Weights of a small GPT-style language model, trained from scratch on English Wikipedia: attention and MLP in parallel, 4261 steps.
Each number is 500 + 40 x the weight over its row's rms, rounded and kept within 0 to 999. Layers, rows and columns count from 0. Numbers have three digits each. The size before them is the row's rms in percent of the matrix's.

# layer 3 attention value, 128x224, rms 0.0429, rows 0-127, columns 64-95
113:505530553477524461455519543582458570500526549464446564522505506520526473553464508559520558541505
112:525481502499533513486543439428490465479540478437476554517502468462457491514503471549470433515463
116:551468494517456510405493504471536479526533532500502475504512584560516496476588482485493494385464
117:527520468566498470486460506513518492475462413567530505493465551481529473512450441512504477562519
111:422515512580505574496502533492470493486561481447403513488450525470530469509491520453425527577475
104:526457486538496465441455468448515492482492451502538508513502581505433459487437540518476482488484
109:504482530505465467554438535545500525447502480490501432519481479483559421493472490482527438536561
109:543548456432501551489463465449505519525600481491507520481473459559488485556464557369507496516469
119:416558477459538516586403440552517488430551560509495476521461539514504535479506503483542517564589
114:415461551533513470563477538450501565551514508507446562460423528446521435466479571502541563543403
118:470549491554465504528468560549513463492517473536492490483518534486559440519518463488421535598479
120:457569493528495428477510565492520537578542481435501475589499467527537493510424516510485495431510
108:489419507473515465492477443465530479478505531432435469517531477554522512520429467555489514524551
113:480509492558449488470467513496440490509452501606516456493491516520490391577524504474515481485535
109:468504480536466552480491515541520508510493463510536505467473459539487502454468432474508548512476
103:464499510572456479531502477515486402456460474529553512481445514553544560469520540543534488473414
111:509452583439491495442517432498462422544523469489524547449507498466463516545438454440509480487440
115:496511476559421467470549517584508465541518483518598439506481462543541488443425572559564434468528
106:505493381477549567482472516532522506500477452550453533556532552529503554501512515478551534477485
105:494492438494486517454498517537498554523373495494595500517604538551509553459505540533482445526575
112:509497512498573440552528513467497547429425550543452545510540414431546492427468555499484491507497
114:429409432532498379542480483442519498493548546522600560505481471492540442459554525540498420508532
101:476516496542530487486488518404559520523515558463463503473486576451517495524456471495450458521572
109:524548454438534563521494468548444461469443502512470517536502521486480485451508530569470465531495
115:516516525486459512446566497476477533448498603515446438537542528511525527524468444421523510517522
105:531497449525414427535561496514504477461545528562498391514459509432514476530464532429445421475499
110:459485567487507611590411443494482518457575509522526427498549563517537458534496544483440514479544
105:530421573487461497466499470510538455491523503517502388429530516528437519543470466527488487481476
106:440462441503472439481474474565441495463565480444447427446446547537508596562451457524484464427460
113:499480454561524528498533504535427497498521448487485493520428506538497478570505440540470468500499
116:448436456496476497552495450522490472531511518584499493627471520476492480471503520514441477389474
108:508501476444446530579518581513506486476496462499505504432483456547553511498565442526459453549508
117:494547530478461463490513437548559428505475519514536508531523541451463508476491607573535491512533
112:447511407492505562453441463568559468491507520491535443524533536507493544491452474465541530470456
108:455401518562538523559484471590449543506519466468480535495488525512575480532525540516553530444581
118:476542528490537461532474500485550491501557508503534488469538412493492540510569506517530518507465
125:461421520442477462496496481515465495515575537480502435564588473475493471480465561517474530454558
104:519441520545453485549549512474410455511549410513554519465543501520449427544497471553500475545497
107:551461560429557469534513530475485551462535492519483501487532539483435520492548524504495448428531
105:505521533503457555503508473490430596454552426561516417508399561460560412534520499491490564420531
112:443534499496498466469503515520485432487459478543461551465511549523576512533468459532460545551498
110:475516526460507493516513485496451555522491489528509502464419542468473483514504447502499440542455
130:482456421512515490509576556500583521474541555439544495513512471544565541538473499454542505469512
118:467433532501542441487504546505530487426524528494492541565536495519550471472479464474531493566519
109:506502497523519461493473457537488564504483498549547522476497498520436498571522557538540490497435
115:517415500484510486505493514492501494501506546481516530542456478517537436545445571469492454510536
111:448526527553526475464512472488502495465484490458519513514522461527527476488588492400484468501516
117:473539479536525472518532451499492484523483457459503421479512386504484524539487555541472506537547
109:531431507466499540503468432548520473438497509479478527464503519568556544537460536539508528540506
113:468524525471454500532507451518514430440485521466449449459536517440582508539502527516546510545528
109:441489564513551477533495512517449479528470433469542507469458489502395486540512537606521423496509
109:546562457514471528530585564528463530547530427529471431423523484578568522454531562443487499519515
115:447478533444509458527504446517485538518441451475508449422480510502486486523444527459602485575456
106:491511497567522489460535526454512530513576466468483481506484500559467492499520492568592473506503
106:552498534436392513455556531500557480521509491455458522480502538437550446529507508457562497501511
113:540499516463507432486508481552528511468530504474488458483509511427547477547477477381514563524450
107:530454501609514524497457523485496502486562578491518542515438519466463532533417460487544477446490
107:476504489544459461505453481462504430476484517547507528571480478508483463502451466498557450456479
109:510513494510509431544545460493470488493472452508489496549545520435484491554520465541483499574592
105:500458460577469504536486543492478429512518515460541477508467445519546442557592460522466495543544
117:496528416553484561482517462491505445517503469446435527501533550556479516471478502495547488460511
120:551490457506473506477500469501487526504452470511504490517500536564490513435494488429490592558503
114:487503561453437479497482517437508553480506515506524448489507495473483554554539523494471562436484
108:534465507435489586450456467482486428548453462452513484504527486485512557472424513426524578497515
087:489526514468458471485486506474500512478488511514502544514491497461430506490450484434502447524520
080:505517555565483404526494504445449496556527533493494542540478452463408453497450477437515526497523
084:471470377495465492452495498558493505484491510511464428488490452446521485517557542527501434507528
086:496459515459575495508429453542543459478504442524514505498418502483546489504540556474485510547524
088:450495492501545562447512490508540564472559493507521501538472501525525510508446435494477498430473
081:419525500480486507548481492512520480430509499478474573526515511505498505505539457567412546462467
083:502569406465489487543567471487502524460435536574459476498509442463554487440519484493466550522492
085:509512513456525519539569483479467456512550520506463545441498534525476487441498501504550442501416
088:534471500529468585523572471520500552489496519486495550496523500476539453503457507505545415467502
089:542488474522483554507531520437475451487467532531513485476472495464546546543449520514474460498441
081:540537550479435490471526514571503570536446530516477448533540457470403599485529517519414498523508
089:439450472504508515510473488529522535474564419503570447531541430581457488488541496547491477530512
084:577518501547447467505513493541515528426519475432505586531478540510482552497506501468505511522516
091:552445480479502467543452486485574410473492554489483533539529436496525547491436512450474522517452
094:515517481463494519527502502492520469534521534477530501495494555484501446489485594506509486515503
087:521494487462525494507505556449532563541517534425489535566487501459486543592466554465438542513469
083:553479493464490528467518538510490508562461567519445537513496491448498533499486400554497490458459
088:513464499455558524598468507494422485551548591482554489488472514523455434397501424476458523460446
084:457528531440420547480501443449526480506468451432541431474576553535501518540469494518481505400471
086:533434450508508555462494541474505515540472452480516513541483564496493506462466491569511477500571
089:487457524443463551543496515486490517512566521402530576359441458467479456535476458522513538547519
081:490471482445510501464472519547467454596562501501490537561535394463547562473452569492496461519496
091:495529490497484487501487582551547426512477472495447473510474513435525473461555536530479528444424
097:442448494492439500511440484522540547504489518517505378531490525575458530458502467489408483488539
090:511523554539531530505487501483493489512484497502476452477518548433480418493550528486483517514472
096:459474452501540539455485511498481473559477483561565510480499546540421542557433545488515450467525
088:449521505496481504533515436494502496423493502480484523557470529474546532506459528477506480488474
085:625440521473546535450513453496517487516461460537446447464499520434478445475526452478443527508498
081:445463508488526522489475499485480452412467491499560555458501561512423467500531506409476497510458
083:516464446448550483594436429574518504540470535503534497442513557505548505558517495529509530567499
082:496540502544497596504599459460571524486510446478453506510435534538489488435514544511483500468551
085:497529545519547456476580526473530446506463519539511504516508499507518488563500504510552460496478
094:550521527513570528470492502524436525457498511547440493535465513513473473480569515494575526500596
091:476527463482444512478525496503531500472502498572494559520532465482469494606463533520512469485505
086:489547459515461503528549514539508554492451457485554451521548434454559523495452426504530506558460
088:523424503477413467499556442479473441572492490531414469542593547525465510445471502477494422467457
083:502450462508468513465471511414490511511512516474558468497453491549475555559506555545515468579579
092:497460487518520508525485463529444477519510517443507456442535498516497436471503493543458469527510
085:442537425471485547491504528556487653486528513467568456474481494505518457509499560522495521429543
087:471467528435476482484500585425419512501575507514423489538505445497522510493519511506502526424434
087:483500504477541520536495419421543422459528518485529519554486450508461518532518496493469452482561
086:460504468439482457503470498534510521503494468524504500486520469462447493477538540514491499503511
089:476513508467536592428475518449449473582474480538454510537452525547471515486544458513432429545525
087:486505457529572487507474485529437488543522503529501530438542451433474476517445505495552438517549
088:550455546515501531509491454537471513462503472434572542487460513427517473570493428486506418472528
093:460456472486499448482498548466493449551523514486478439447510486468548562543511540443533492483555
093:460446470449548483500382465473505478524459539508406458454542547458474473504515495462465475443499
092:529531493505483467487555492439475454478499509503551521479508525505521538482539457475422493465565
090:468493495511565531526511530520455526531471597496521475537522536428520573484421511494453511509540
087:573499457572524496472497534492482517490599538459538493433528568445502487480533464485493500516582
079:472512442490529463482481447557520494567545474561502557447501435469459555575534543473476492550458
085:531505512503512517508454543421431513550438483477488489456445481483502435491556580473524433541507
092:505508486462527489514517531478496580520503350475468518438520588555428507514540589433459536550479
083:481503520459439481500459527524559529467496563593434537523499475532573429481395497559496543646521
086:493539574479460564556490535532467530484445442472472528474433524559486393571568498469427520540523
089:456548500509465537487559492533501504543481482472524504567463456506434495495548515477492551431489
090:509399584537485561459546457500474457546473447394471510519510521497517466537509525452519452455491
086:434474480427496472592549555538482496452503465490495504471528499497531531531538503542489435483521
084:495446446527582467474544502524473456442506441375551511523492446483525545473578414486462463520442
084:428605504524530499581496564545495512474460510516436445563437487552406548473462511486466495535517
082:614519509445479510548565543582536497467474429534539500446492489509450464512430475511504548514432
085:526462483487459466530433496484470507476485501480511508557571468466519475499531449461535559486476
085:568489539518468448540538519464550559557466477480562499521516491463545396503404467509521488433545
085:528489434557540447516479473441513536461531491559549491448455509629545528441423501488479501538418